{
  "num_key_value_heads": 2,
  "attn_scale": 0.177,
  "tie_word_embeddings": true,
  "warmup_steps": 200
}
Each number is 500 + 40 x the weight over its row's rms, rounded and kept within 0 to 999. Layers, rows and columns count from 0. Numbers have three digits each. The size before them is the row's rms in percent of the matrix's.

# o: layer 2 attention output (transposed), 64x64, rms 0.108, rows 56-63, columns 0-63
# v: layer 2 attention value, 64x64, rms 0.128, rows 57-63, columns 0-63
# gate: layer 2 MLP gate, 192x64, rms 0.126, rows 0-61, columns 0-63
# up: layer 2 MLP up, 192x64, rms 0.12, rows 0-61, columns 0-63
# down: layer 2 MLP down (transposed), 192x64, rms 0.23, rows 0-60, columns 0-63
o56 084:490537499452472521510560506509507417494481465496519496388541492553522487494465569514430477539556554392437501444528469513468487568471525489522490494456566529529510500419458509479519474484489470
v57 083:470510443457466462452522483500508529518485498523454462507487543461531450423444509515566456480454455503525461598535537488446427550496536448528549485578490522458550528486469566516565471509456523
o57 076:531489449532489531512485446490466533471487467540520478523403523482455470533474417479552554489493440555456506532536498539493480479430510585613494494568536509443497522523473480482536475484445451
v58 094:468504457522496536454490506504474524488501578507467515445540532421528554488473542467553480482543482531493500539490530450499569494444481461575559542506607520525494493582490468518504493479397555
o58 088:531418491549456475495431512519479433510500531452524521500480543454441550481516551535493518432504477562516434539457471462518478499491484504546495454548507570458519513612512465517463585448498510
v59 099:526469512540480462505486490508493493470451520457494478538449492528427521505564430545495478460486467436517497573417532515497487439518401504497514557596492469420507451536499483486481476504594496
o59 097:505582552502533420449479452560522503483472485538524430518470520455505512551482532534559520445543584481577501524569503518489527525549501456554544564447518486475552532481562501477505451479519524
v60 103:546523470526477538489454527556527570539544524520481525457556491533506495487528547570449611461518525549519520472499528509469566431470429484486447445521576539452442519495470518482480559510487480
o60 098:510485444436478489505509463547491424599562509497514536564512505519488489517525523534505508517518539497507438477433503456490545508446461471473548488479576532493555480464495486582405577539470539
v61 089:464548508410510468525507468524514411465428485500551488407455458441504506517572504488461505482518588489517456455548553513518512563426434493493508508493442499465510502473491490532448566503492506
o61 094:461490507558528483533448490502487531614475593465497500519458419561517482462512479491545466549502444493490518484439543451514535463580534553486453536483566417493528477502533530511526505524545511
v62 087:476541454511533537526545496533499481621456482477547432519482476484458478523575546485437501472452539527544521576454505488478531476478505564585463533486469489474521394483541505529482506487524535
o62 089:451541422524585486441540513535507496564525486511425550531536472482428499473522438526461455491571459538533524538547509496549513491536503435551527514501583532439501458477518562489521477515537525
v63 093:501517549512476505549531510511510550491452494593503505439523519446556444436445461455563442527542543517525432456463513481491445505546502474534469479500489414448489490548403528512503487531465548
o63 083:550533480481473530458496477511484504484426507505518523452486449444516478494487497454552534561541471525465438480515436471510459563477591541521469454453512446452576481508543595498567478506456443
gate0 090:474463481527530532542491490491536452481523508462585533543581447498517486582453497453490517491462514452488481445481456535522520485454535505489543401449509507507527606419488490534480488446563496
up0 101:550536458471468517506533445562507489534478502509446516438462533547552500497535523534494525573555513525510416487455538473455400532511448500494522484497569444526443447502522438529518443576508495
down0 111:533497511465537558590566477548492451521480451502533533444520544527529447526525505495507530550488510415528433426489507504477424499453482534459573467538575457523480497476510430500495475546529454
gate1 095:569443524470497472520515484480498508499476532568460521471493487465488473590518491496487470584453544481538469492530544539476402518471446490496467512433497557500495444461525524477364462528523476
up1 095:540483601486491494566461563450451499457513540537469489482481449460544473471502514462520476550461522494518479488517512503470418505460504579508568523496478507541521443582464540562434423477528479
down1 096:554452569498497461530444498449481560524482555564449550482476478481513485537520592457530502509426518513474538437477515454544501484461507539535563498508532482527468430517453486606475508447523527
gate2 106:515479544503484525497483530514479439497525421475413464563484507528522475520477447489520533499513532530523553471555492560438594533561546478538558490466563563551574471556501485464509561506465496
up2 104:452455570488515496588464526538543521505518546516518508520533471478478476516437475432509478486549477496472487520523535472465577456514568557467522458484442399545419469528443459533459475497538525
down2 109:477472512457513557470406416511462485517543485464493444550491431458514514533452571506522504557462483490489501493561539429477562565513450491514555515463474572494544545435475550466523475507525507
gate3 114:518540538463464506501482564514460474508497455510480498522439404577488471529477538505473491540551522444566527435523505521460551470519585519498509587515461389475444486509538491496501488517507563
up3 121:522521513518552530465475479499536558523556556490523482509543483456472540526432524522465497522473471511523423550544479488447522480584462398477563537570480566479522499507528518447507516475558412
down3 114:443551497463489559489441527493513543533604477500446488512494444520486544508433528553429486525451469447581526447491524470454546512586518520470543518536466479493493466514549521465517488581516527
gate4 098:462466529503489462463531447485473541518518525478460453569482459493470500515519461461518562515493491495485507500493465530513618475512490445510497464524503540515622516534465520411483529569607521
up4 095:528551489498541531443513530535556488536482453499565516449552517519469497516519573551478472464476535495543533483534506534497399554522514519471537495544468456493397487465572499599501511462443524
down4 097:454478515517530553495500426557457541468521488518454482517486449450494430524505489436499483533553488551544526469472448459532611473545477470524539457513455511502558536449508464422543500584511529
gate5 093:517458519445507508442439478516438479519477478453546480482500443515474491589550490471511464490493535496514497476555522525539456575562544451497502511472601425492420505476415478518451543530476517
up5 086:495487470509572506547477530510450497552518496486509586496532454564528521614598583478504407504562479476531472497515486507476508560488562472512444473529502478533532534515475511504526433490476519
down5 087:547492482505412459465469542479420460506468509458556490489466570489522537499544496474568448498471538544489462452569493561496502466515586452492424515505490500491464519483448531570428552470487490
gate6 092:522520500460498539518572554517516481469582459539564589459452497478558523428482459431536510508488453525526491476451503443520474527466516513383516553498463521481474539516532476530472487533572497
up6 085:529464435478510480540544536446459538522536474530560572426414545493493553460468550494537497494501474508494452523470460479529529553497492561473479621551507508466445512505545518522474509469573495
down6 103:433501441501559423493481437445502572568482506491450487438494463499410542490506536490495510495503489518502438541536469550508544533531544488581518614529553519490540523506499481518499508446467499
gate7 108:501566447512544455463444479516586498576485432529487546523581546508524550512535427484475497502548501512554477464539499566472479420555490484497526458443575476512554542463520486520469512518514494
up7 101:487446562489512511538479514551364479427478530497494446469502411482496467501495501487427556542516457480536482452491542463542512611498483532538514538489459462474518486523482462453521522462523526
down7 104:474453438490561490514464427529539460504482440545445473540510509522520501494456417478458505530550506532565529421580466506480542489578475492500515484412513469486528499439491521468502544423534515
gate8 099:550459542505443549495584529477500444478544468522546487494587516537506500513451469552559516528466488459514513433546452560547498510546563474480479460508538544488486574533475419505472563451517525
up8 095:525552436520494523485545491535503569564499504520483475572449502462579516450445555489484538523540499517492485528407490470450491493437494521552513499462436484512443503419485575503561443535513464
down8 097:485462592496483527528537488462456353475564467421518495473578583534523505488586529516492505465497547481519482448535536485483502455492480496468504465498524457489436526526480517456474512515505470
gate9 112:488468502505457549537612548525456523456452498466475494518472492581509501491517512529543590547463451479548521529518518481526491433511402491496530516512535446487510507480508582559519445546559469
up9 103:423519472477432513482579508479525406499563487494495495477438473480514554441489458484467463535528552583448509520484484547551497447494542430537507478535485519498469505531451531524461500401543502
down9 099:506582573504439466477489452589572469482517549499514552481531516532504490508482445547436473502536526513507540514489561537489559486441587467469456500449507465504555506546468499505474546467421466
gate10 101:453442487496508482547535549461489474493509474511503472495421513583504538539415441539484494535521532448458424506486502456389467507471495500455502492429490501465419509457484503492499495452538416
up10 095:520469462509608481538499575535496520462476534485442546507491493468530498508553502445500480526451442393493497468544539469461541467497508542515505458490452553500578598475519517539548474506533546
down10 097:491459481516448491518548518411520535484518490537509453492460521548500535517433476507554465528552494521492485453560467493432448487470476444540517524443478444453445430428494535500493532420554425
gate11 116:540501535539454474508448480516588470564542467512482584535522530528528492519503472494483513489450516518601558404503488495553482542553562483505548413507498531491471462512432475507443531510525535
up11 099:458449486410567439538515483499460447480506480485527490477514506525501483524544459460439563517440455523507481515384566498544467518554569453487571444486528517494507446492480466471514466520491444
down11 100:508490440535478535479526455537530524544503496549552504406501508444541456506459522532519459426456535490540567448545508556490461562493491522540538556556507569442426499485500494503557513453491564
gate12 095:491547503505434512534579496468436432440482493523556534425498480470482486601516512457486465561492530506526439555518504484514513521498447506481522495569451492527587499530520532500464511552479594
up12 120:479440558473465458486488385536496439520491520536449569555526451509474519501458496566419511447483529498463524461558535551547537526490504478467514513447465519526556491536449532496517569508554531
down12 113:487417554453484452511473384534505491475525530520424553529482482535484542508456473563493469430472515486460550427553495520550567468529491477533515512470503531512520493517453497537529557519587523
gate13 106:523469521485540528515487521471483588591530442540476473485525479510561522557519495494436555479534581481474538477495523523542479506598428487488503519482520516478557568541490443529441488577534478
up13 092:465458467499531494561492516477476519511528498550485516551495538440534541485474501515531486497536533508470562489469532487464523603611440477510476555511556580435526555521477450470440505575539475
down13 098:548474492504490481446473546484480459381468535465467461540454517496464481474488436496521511485473414476492445539505478490474522499406542530547507496530504484529428459544529589469559482426484476
gate14 099:462530564532549538540523520496509537520443487463480564475532447514555461483487527462470515538603438466534451558534512448448505499545457490537535513530457487511539476481596504491558511509426558
up14 113:562535542509519536491448559416561481512458514483452517472570450488546449491578489469491478470548439563500536498500534512534584531554469548574488504498504489552531477487524465474438528522454540
down14 108:627501518478503506531456518444520495495495514449548515480551485507485431491565467510476527445444506527483505502461535431533582575553478571531427476478498514542564521507488498559456513518457486
gate15 100:494459534509474561494476504540451483505498460570491425576486487481523569504481517540480546529511448549507451468476438492418515545483492462532469434472578495510512517394468510457506453493532428
up15 111:501476517470474518444457512515443544510503438560508440502508531409488495446456544460563456527475501519468467532533535500492508549485510444576453483495528510519471434413490495451529443530545405
down15 109:505484435529448446388448460440453522491505444523468506530508522480481520489439524541562446462511542454524535517536553569466492528550488458480489557552502529509510540491480555509487549580506559
gate16 091:477466442487543506523576523476533490479527524517534553560495476486610464478505513470532492511515518523487478442542526463399463600446513524501487502466486537525511597571541545448474509515505518
up16 092:470522412478545476537542515452479541483472549513513549565490453502531455450525547526529453492530535517462499444509555481422467588482492527519512564476485541489504604582534510445510501485512538
down16 094:508515436525520436467449469471480556500444512522482508487525523533410500480542547557507411414493507529482486513523526491518553502534496525526598476496514555456483537521523407550518565449485536
gate17 097:501529547454531531470457539506516553434474521435571452496562501478540540585496475463546535494480433433494516546537510461495458438506516504429541502500540461489435546468512584525543460500467486
up17 104:420495449464467536544552471524497407550462477566559503506504508489541477532550448527568489471515508521503489496482475478536478537501506533497501586510456508418532505514498422418453485514411514
down17 097:406494451486510552520497468484531508482451456563531537489556455481538465573535522502530555498545512542537536499495469452529525483516532494414522510486494476411484416454498504473477486537386492
gate18 109:501546443482488553491475523488512499495468521451543436474473426510490456469446477494531508533522528525515516560518485577466498461460533445410466487579493522476483444492464550469453403586485543
up18 113:511519500482560536531578560479486545536472425470534448461591529487466513485500491522434467494556485449472467530538522489536496438487520484519554513501476519469529563494441462450449472512437397
down18 106:505515488468549493515493447482504554563468481497550430482488496556457434415501513462443443503503555527564459526501485549548515485495568452514568526505465524491491522540414533527416513477452552
gate19 103:485522501601453534535537522561511521431539516600484511479524509461532441469487495411470544548539520475500538458456508471531528456461533472526451440442503519542500503421502536529563505545494477
up19 116:479514452495559477417524432449540496541466554448473543480506489451484473573493487497548513560446476543546505585523461518483438524525463519498499617551521446434502508534534517486478476500488506
down19 107:525573439473479587446513533515582489513540448526498527498485475411494433501531425405493552488557502538498518508460566513475483455461487424479516509460505518469481475439534513480477461496485531
gate20 088:536490534501502466478500483561463499446516478493490460435537554479509511549492500437447518580525548548596495470559459460519544439495514517429471518523449567479494397552498463493547458485480507
up20 111:521431515479485455514469483489561496543469573467461411493547512435493531531501492497492508533491544455551548470519502557504486492506526482453460550621471510441445466542523511457505537514416444
down20 107:546508550499474444533468464443606502569462518532463501498485554457497489493575493497499484453458526519542503529494505525511465498567504446480446616518428518501534438499500508446483581504478532
gate21 113:490500583534454455467436513475540529453558494495492534443514490510556519511421511528441535511487518537524518448514489510503466512510636548505514481479508508486511451528515608488491549522554569
up21 109:455477504605444476453505543537510516477518521488495502537429492500540524431425498484512474475469512531548530490455522441484542414513596584450553496473536504528490435558465524527507519501508526
down21 116:498524474382525537491547446447427483569441448523533550520510505475468467483532522446548459472555523463486475505477527541470490504515426466455461577517516472495508553517476430513500459454462452
gate22 094:553457512488483440508508536478547479479522518435473506498478502413504553573531493537542499525538551449504399495492524483451433426557496524502444508564483512559424489473449522553492444497499470
up22 096:533411537538513507523475435511565441508508545561480576555437509507490527524439485468498487452514547495434516511493534524485415481512473467503491523516445608492523454502553512426487529474468532
down22 097:508524526443503589497458504505524475501492504488465571549559504545473444430502465480505472490511472457542526422513503529555478487493497453474557524437463509435550484492479448407530529429581470
gate23 092:565539564508511500431541526525446507550594474524537518481536453417466458482497522497517531478508477484537475455493500494475460533530486502560551535455458453483447508577457551556568437536537518
up23 091:483415472485526566483457464489507464476550549497392497470506533534520536555529562523468441514459525501502573574525486420514501486447550599472450508518515557520508512494502530476496496552505534
down23 094:489492522406508526454491445532537501555522487473414583523523473526515433469399506542516469542608490529534534515509502504537530487467551503483504430486451450552495463507495563478534487508523519
gate24 103:389505518454505525518471457514459447447518402536485515545464446509522462492514479511485527497584527515489467536468520445492578531425487529472549387476505534517483475512502487454512501464546537
up24 094:477494512440507528531540437498494462451509487523466567486439473605524494520542417477541529476477555526448464555486511480529565454446533534539555545493501484471474498509487450445508494430487589
down24 103:584565535538532445424568503473575609488484497527544468470523536570456539481509492492531474466502468553505527533472495487511535425510519442556536452535457542532512505493469474482496493469436498
gate25 122:442458452528500540503536468485503456472487448535520466468548552519608524501489454498491502513470512470524483488514524508520446593511464554560474430584546482413425547453529490519468499539503480
up25 107:545435492496526529478452510500523568495530452536529464461473538498494403447395511583497520504468506493587497451452516533532515566559491441521513526480472521534509545582511548476525537493507503
down25 106:447529558448523487515515536504482559528487589486510540477475529494455514479536487555452482430476485468492390450547530526538451461513490504532487472474457522497559533496549408475530538417548497
gate26 094:513520426504531534494576497560468473534488501484523495461497458463507486484465463438537486503531471506556473499472557599561490484464521552535507507538517541475552505552572451467613493448458448
up26 094:534502503503491517470498508506471508524455403501481465567543476584489568467453422503505551435444495572509505517512517598455532450493510510520511494536508544463506587503454472546554472545460482
down26 098:519502499470454550504468558445507508515429484496572441517552516515469511494541511548519549514459551483445518558482440423475454535503452526486486526424395459466500519407478472508443488490517491
gate27 088:470555449479497546501557574444445570505547520505512508535546599546483485438476498556539592506518476482539473506467512467496524533445500515442519501557518564518434425543473502483486482502534489
up27 095:426488473492461595517546564478481536506534473507535544483538567512503468430524506485566538523450468489521523515518469479523490567379529551463523519487503513468441461560548555508531453488535504
down27 093:607504441490532450557451517435509547502445544470532472449524534501498551515532487515509472492504470453476454487465479505591537551556504509517556544505509465577527512502509403506478551436474503
gate28 092:497460531509509534502528578500500587471520509533552460452460543489501479493478519432447518541529487474470487475425424508501486490583475524503480458486536484404538554542514493450466461434409493
up28 085:450527560517435540471512535464579600463466548473498506474472572499512519476535499479413508480545536513472481525485485457541506495549484547506447480569492478468535478527452479543459454467471399
down28 087:501549458452488516524482430483467457541466472486464536541505477539517477533523534538562504458480544418526489494491509551511489476429512510521483525466470476624442493442496516494543554571603502
gate29 097:441510481476473489499443492502553454421484521505530496552564443486524500477538467420546439502395494564560506497534494509458488560550494467543536540478468492487504430461489534447439562484508473
up29 091:553488524466498476488466427475427565503469405511530511518459520528506517502532489479504465477513514564594472520570458531505475535595504493441526524492495476562471488561502463510522588542538551
down29 095:578547567470507483522498441569551523553507440476490434474465482511514542455494454545600509433485484496535536484554451534537486531443480477532522556472511563534461544518495448542541488474453506
gate30 108:469480581443451486447521568558509542433464474518515470539537481496482428492549512461532484569534538537538487484520463494482525545562460497553479508523416471483538469529422528497501528480494595
up30 100:456480418535466436481527491505581461536477519563454515466429515468528498511444502505499534489481540513585498510441481508526528516529516467497476454535511594420517489443486548473532470491573425
down30 096:469583509500419500464561562585533496493504461498525506481469488522493492467505514554482510448502579482591488481452496517547517540576507451468457557499425506492535504481603529463488489485543483
gate31 099:437545528448530487505518508535503488495536511416542520436526539455530438415569449514543505506526521455493495489425534497463480502532438524529557526436452430499532522516462438571533492449506486
up31 087:513419597498499524508550463518498513500560516566506509569488466573495547541471476502459522527529491489583489570497504445520508478524495455491525449485504480544478443478522495476459591543425571
down31 097:485483583431468602560560562507494481482529504490475488547501454517497448467533495473524512576522469440583491553515515464503450469472470450507591554517462466531516489500526436447502513475504518
gate32 113:493510533486468548449540480502442545483560451484490486468555547562489559511555479501593498545493469504524585484513442493563418506439510533516462454527516501448458553545476459521449500527515565
up32 109:450521487533459501570473549504480412515515486543515490519494496419490377468466472524455519469501501443530418506465540541485548498536463499438509503513441531582468433487522447486521528525481465
down32 115:501541507483489612470586502519445543520563535504528534532530522552493511528530519527635501529522534531547506510526451451483447523429487500564483488502491514470469581493519530514494430513498517
gate33 098:532504533447519598521496563563435538472506509436555480461467483466511495479542465445488479498491500483564467436519580572520467510550492495460478511485457461521545561533497456440528522578476540
up33 109:558505524455535448501553466500533545485510456523547467479467503461475491441383523502549548473471521433487505487562461483429461519511546430514450526535461561476535488534474540406476490506528470
down33 104:558542511491496466522507467490504489515551460572536450508437511540508527444396481511491529461496505449469555544510500490385475457530475483551507594517460550493517541532519560448474484492514566
gate34 094:486438555472528508520567449585509499487544513499492448545511506531403512568493528492464499538465545587558514484516567528527450552473443549448503529507504519528461482442559490481494488545567495
up34 120:454555431520487533508493480446511462490503459470507519461506434498538515483478427495513551473570458467511483479513426499434569425546492438506462450512509531486593495554445557501499541507439455
down34 111:408493501491475543485500439531463406468552473472487512570446488483498524523479483465459468580584503567562497495539442500438483475535514511502508487511484560509578470525472509457456464569524475
gate35 097:475494506510521519480520553509499457474502522518435476501511524458474474474604485565546522536484456545513516627413549529465477432472465553539523512480566531491480533503542509446445498432514477
up35 109:544449577573475510489451543528451513443588478459497521496487542490528525507534564499535507519513507575536538525505567488539477509529496473496428599510477561478506522591532454466497517464482539
down35 101:523482451484527587511511545512478497511552437579560503525545516524557516498416545520493473517535497495517505456591431500525482496539455516464451463541559445482523475581463521490476487512513589
gate36 119:516540481502494522502475521540485482479577521492544551471481443524561544535530502529491552512502563479431521517517449453434466507469475607505505467378533458528454542519482542571478463462524490
up36 123:505433492443501489498451460574493531543430448532525470506515444488497462476439506538526469473524442473540476426459472507469537550452481455475573519484468514580468473423504512539552496576493550
down36 115:531500442518534498539488462528462486471491464560553513512538529512561490499450591521567534501474523504515526453581445484477448445424519519541568512484494476448521490400450527507484467539574507
gate37 105:554567546472497546498512542484505474474450433495633551442533512513522504556518492516471531513441507439463522544462486538510420521502477492487461492394495530472488522496535501447475493551519439
up37 106:529436500523490507517558536512491500482557514514493493495488429536600507456513460497453515501529506348488499449454539479478498456519508576470437514541471486519469511503483554447517538473579458
down37 103:469459440512516541472559501477434536555527524549486477528503500485539525454534487482409483490437482410522514467545545502473484522582511521500441419531396492554462524499518569475490491469509496
gate38 107:525592459528541565513471484568491500551530532498553436423539491457468500513472472456512562500470559445488562564550544471490460489484486482446517519487553516409502479445513442511450499514537507
up38 095:474496445528436550526503489539494440483501563449502411441553509455513524520478523486519502518408500517498458590527511406480477471443500447521532467485532589484525455481472506527474541526449527
down38 100:456468518525492440527510516495481427502524485463543414450510502430507531479472546497440483506491585523445383609506498498506487518533526471532559520496518558496520459437494437508485495536505535
gate39 099:473451515487543444439512527496491548463573493544491571504493435492513471476484385470417521529572470440516457533474560485453535428526460532487453447463513528473519469521514467460491503546506490
up39 097:527513480570538537553483459571502433545510494471472441472512525490535500614509532568485568473450525561536497508490502495461449592501559488474573491495502515539534515487512534487551523543443534
down39 112:454461492463508455475548542545508499445548464500494530564462456464532461517483476477417456549621507469521484483510565501458541451563434493431494437451479510467560535497510483483496508485529543
gate40 098:459473503488503523529470528492448545484552518570455463432466435468520482502460482504457468575447477552460425516530441594448539494602496486499513504543525512492458478543554511455555525473513510
up40 095:449479469528523505522619551489491423511527537436583523472565488490506477499507487561486531513431504480550524492401515487505439450460522496516483518474496525584480503454537460531471478489527565
down40 095:544450532469523556541472440437470556476493555510479485517464454424563533528435476470445511544509469614449432521456529539447537526528547531470442487478503535491489538517485502514510449506522535
gate41 098:508533488527567513451470549553496494546454497522510588478509452467522479474557576527501517488450555418581499530561483472483506491533433470501533460540534469513480536448468476480473459548405526
up41 112:470480478510489460555516505481478494458552453481435503448465509457568493469485501510581435560427475492534546497553491506482519487440553556456501468542531536466491514590477495520585473584541483
down41 110:512518531530455424520504564542432515432501502487515476462499486438571481481456520542550514491432525491574559460550498458502530455461514552493560443556491549466419523496524516527559472551522521
gate42 093:524522461513509473477520518454466489441538416547474524442541521434512496537502474467476534500519523485565448526486618528466568499521471489531551436558496442512535473584515524419478486480479475
up42 098:496533600477521553525508477530525610499446505485493473541432455521525544517540504474571606533523469497464480516548528449490502490501562479426508500442508497494482511466453517492569502500436462
down42 098:458488533487481561436458477538568525439558438504486519579481446458563544511479533428484571509487489524516445604495500512462556461489525493465484520444531519520470491521502510429508488458439516
gate43 100:524481473530492484492531533511470525510548519442487504481570547516432470519478542500416527442575495418500448529563466532536456425500515441457436495476558521522483508420545554506453475499535473
up43 091:539411475570443489450529516507525554501586490555437470515526543531509477505383474425488491444512585482525503498472418510509514497523520515578475506492519494512487489437491557486514515474512502
down43 092:508530537482525592484555556509546541466457521548545509572495481450538557492572476527566460541441565565488563548463551454490513506509484496516570496462478497464473488523467425486548525471502506
gate44 105:501466472530471491479511502477468506479449432443493558478535553484431517551522461463486518514577496556537544540450571523475475433472464493546459535503545536536414542466454464481577502573473497
up44 096:415552471510490539479487527421490514408524546542429547522548466404528463524566517536500480550457452511483466494564509465474468497538482480476522546477407510477497496517547543515512510462448483
down44 098:502514479550499525447509486539437531500459483484488561465515590437444462479518455459514474459587525488497535515454538508470464519455435512568442554480489596510493493427460498478538531568521507
gate45 105:562547480525508474477483522585641498471492573536563474446499528436536480505545481489523467512550572483487535572544513473516524540509529496495519494486443487503471516447505595509533482477478495
up45 104:512486551461497548456495546504570579553476497462555551429499514516557501492553494566518518556421510546508518552513453494468394516529520527510513509518437527502525514455495521559527528490540578
down45 107:525557522515523529467502563576590494507463524512544559464477511510518510542577496536490464498534563471470512537462518466507426501502479504489567400490467585508462518410503510560526492522537483
gate46 110:554490470553457533417506588517561512526455559530540461527521516483530479449457476474458492548494515474542504501467484529475513408532531505370483542479525486521519533529513554470526551499482562
up46 108:429511415510474519498528473415476539524517519484510560440565524432514485525536550493528443555508443512464480490467462517519422441516489433499531507533416526470426476548483555517479532479480486
down46 102:490568564431533486462493489481537475457480573479500525502450528412433464432513447482531557537506489490541510567405486555443478505469519484544531524503466499523515564516473535481488497506538581
gate47 106:499550491456460499514441431434474533500504467469517501529516464466460480539535543500514507482509513508525585406577495474444542475505545510553482500405524478433517462401477560522498499528542472
up47 100:484465506543537504490446592590558490486490496512487526407516524511550508495500535469485498532469511554551441539491480487508483497539432457504497596520554466579561508533453488529497430490436517
down47 098:479539439437555530524425450496502518469485462475531519452507503539491537546498530440471524469452486494553538456572482481421561505547510552548464473493580467467529525404471493512470501557514450
gate48 111:475545497457454557490458509510548487533469469590556556536536479433533472464446541452507512519514582513461447532546488445552506553580491480484472459542471463462450470542526531487484553530531452
up48 113:543534471494506513533536509522538501503509556457544513507476480478490472424548568510536553517535465506436533530493493447499417546451577523486542412483534479431398471529471441499516471562496497
down48 107:559495494532459499494485554496470542473542481449498465502434515474545472493458512526539510487560454474533509509474492478328421511414520510494521511519549434476463511571498459508501470494473494
gate49 119:533449523475453502475507491520531449444521531479459491456541431515489521556465485500499521533464549553529540472479475544487514563463525497489496528547552457551550436512394549491409439532547559
up49 114:564484528555475458452537531471491495491503489540475484502450440500475534615474507486475506499424526523477530515418528546494473527501544434511438564536543476520522499541445550436449449552545527
down49 107:466509515565480492519484563473508548515495477543460486532433454521514523495528408526452480386496504486455456511464544515559523522543536519473520493497516528481469518509610449475567540462415481
gate50 109:459494464463520533514456457445464445539520472526556463486503504430483489464568523458543523574481524483535560531530508442486502470425489527500520514523523457396460485508554571533449425483548527
up50 106:590553538496441505515469559555568576486527474542495500531511560511596506433484446498502507428527547461514506487464393462465461517488509519502497558502540523547515472510458476500460520540483478
down50 104:544517458473461510464535562601510634447476444488550522492483539543524478541450557438476515511520543490510514486480451538490468493514459521514521496555530452501500519474426485447457552496503446
gate51 095:516468542485478516443504413510450517460465431491525514524568495454397451510467529400510555494481551489464448531506465520520459459542494524496516469540547489509509453408519546551466500463520529
up51 099:447418454471626506530513471505488510552459507498480537493552533507453503495453535528492469554511397474499463456501528490525509452483454408453576456545454509475504508491524536496489540512462543
down51 095:490435590516485448538523444572426502438491541427478436482531485474418476510465503537525497510491537427493485466522484452522518459518551505536470539532448480551572482490571503494507483475502562
gate52 083:492483490454524479579508479561472448453488539508535519564503522564535455518541456528518517584469478512617462434541515506472563485475478552523574514567477499556517520491463473516457514475555501
up52 092:501524552459493437578533447490496495515536512576541477488543526550499487532534556592500510513458578451488467470500478519510510514503561582562521486591438543484462517528503497500430537504451516
down52 087:560512540508450400475499420423523573553550535527511499447516486543514479502517501543516452408490537491432528503480495477538467557566536559489467465503482497520500519522454520545465516489440553
gate53 092:475464440479503530418536544487514519491468463535488516472486577512559517470571503458471477612507469578548464515487458506473490433549513445496584431453501494523484422498506528530497477519474484
up53 091:481503470493431434466584516496479498505454477534522506525400566526523460518529493532432491550505544511511478542490452525496527413532571514525557484437520465555505438454550565538461486506495474
down53 092:480571480472487428494461516532425531495465476532480444476459528538439525511575501591517471499457460475520442539510484532505557534475546518582554570528520451556521488511550477556475541493461481
gate54 101:578443487422560580533473521509517487570528419497454492517491453547505514514549516551497549522544564510530455485506542438453525497529494477473501445579531495525450469444482432484501535453493512
up54 109:489527491523505534515512519475581423565553468452468547540475543560533469466537536517534447480491561482483514499440529457479496539423478520427432507491468429541464488466494450526478520442566549
down54 099:485552534615474437524449527504549478544462496463475458518486556536506577501506555507570474505412490437520492505474477483504429554450470490499494535432446469438502534504478469525536498503534549
gate55 103:493493617417492487480567528522477485395531504499489480488542487575466516496454532566515566482488558479539483489568455497485501515539551456491520478448529489499495481466554528510466436506555444
up55 103:529515548505498508604470513493450501471531502430501546441480471487579476522454482572473542467470451498518533475552519505502484482530560522499441516425465463538513454479536518538571439589507548
down55 100:559485515506550465501408528470533512512517476449420512523392449539509523453468573453473541506527469558518429505458491476457418529464470463517487461482470483552492471482536441509512446476523533
gate56 111:506459486540485496500469503478487580518589515476537397460592486476549461510498488496498441517506484488484498566496540504546518571504463499501436498548474524515499496503494526377546537512418465
up56 100:536531446443526559523478558500485482482393459462470558556463518468518458479505495486473509502557509458480473401545524520465472475478484450435521465482474455487529493494542450601470447470534535
down56 109:480472510511488505474484435482486532525562510503479411452596456508487482525514453502504476510473559496502517549526510507548561563534475507530399532543490537539518543492528516404554481519427425
gate57 114:442488448453510517512536464494572541488515472477573495450555478494521503508515430541478479519523550450543558562521539591537453538555511536514529497502559418479434460463451550528523515549504506
up57 109:479407497493486488539593481455484509478500487462435398504558476524449519511521460495429478512502418512483545437565523548479506533529534509489463502509475506494537588460501503449519477440481440
down57 111:453493515541469460483470403405463497482485518434483545513486476498506504467533543528479497531524507527487592473529491452516532512488517540473376522488385509493539522496476513457509508446511432
gate58 081:566514493497538430505427533446485490471465510496504503519519529546555506497462508553558541497521517571525455540481465534551618564509524497535529486530525610447459508561487543489491503546475518
up58 102:549449508519424483511484472494512542535519498512456419480498544492476625489485445520508441488450476543492550529590483440487495459474549559525488460499488564473495448454549533534502514481425503
down58 102:463522533481452568530536482521487489503544478491489518512486494510477446497550503465491463538504454428521520423495551503487402473507473435410508519484493364535538454518503403508493483480519505
gate59 102:464495559559403539488527443441458465555491512520468522469511488469567457511441474490502537488502561513510535560490434554455527488486490486508410541531485545540473504535457576500514576453486526
up59 109:456520518477546516497463490454466560465487520533483499548442445470485451554514581403495501472507523552466536484530469509503501450535503462516521502533501453437621571484466496451418495516484464
down59 102:518473509610532491454488498498504440532558466469461483531509530516580480496485448572531528524483538456522493544499508516428494489532513493431473536477512554574426485495515555500628505499514505
gate60 095:553497535467504491533538515540462458480526573435504516509552515562500530524534488533463524542449535482488494478531600487481484544485453542481509514473536513594488376470469551543481438472478451
up60 090:519474455550497439493546487447530443488490502464461528494544519500482444551446553510437477523455512493542544455522468522549543461492476460533519499444527481531376422461467504536538494560574512
down60 089:548465461494557545519492495457536444561520450490492475491508520569406534487474570464517450463425396491567517516481459504506499551450464490524446494498502542440434514437476460508511530509524508
gate61 094:478451431467519506457503524469542438463553463479510477488556475513529530479487517426441547598518558501471496520557543516447527507526548548553488487488515557476390445517482506547456505469549509
up61 097:536499422498552490438457496499566494493487511530495486418529473478466546512541566454443500533515525504458490574545518504495533484562558506564570547545584527443443439485481510523469494462466470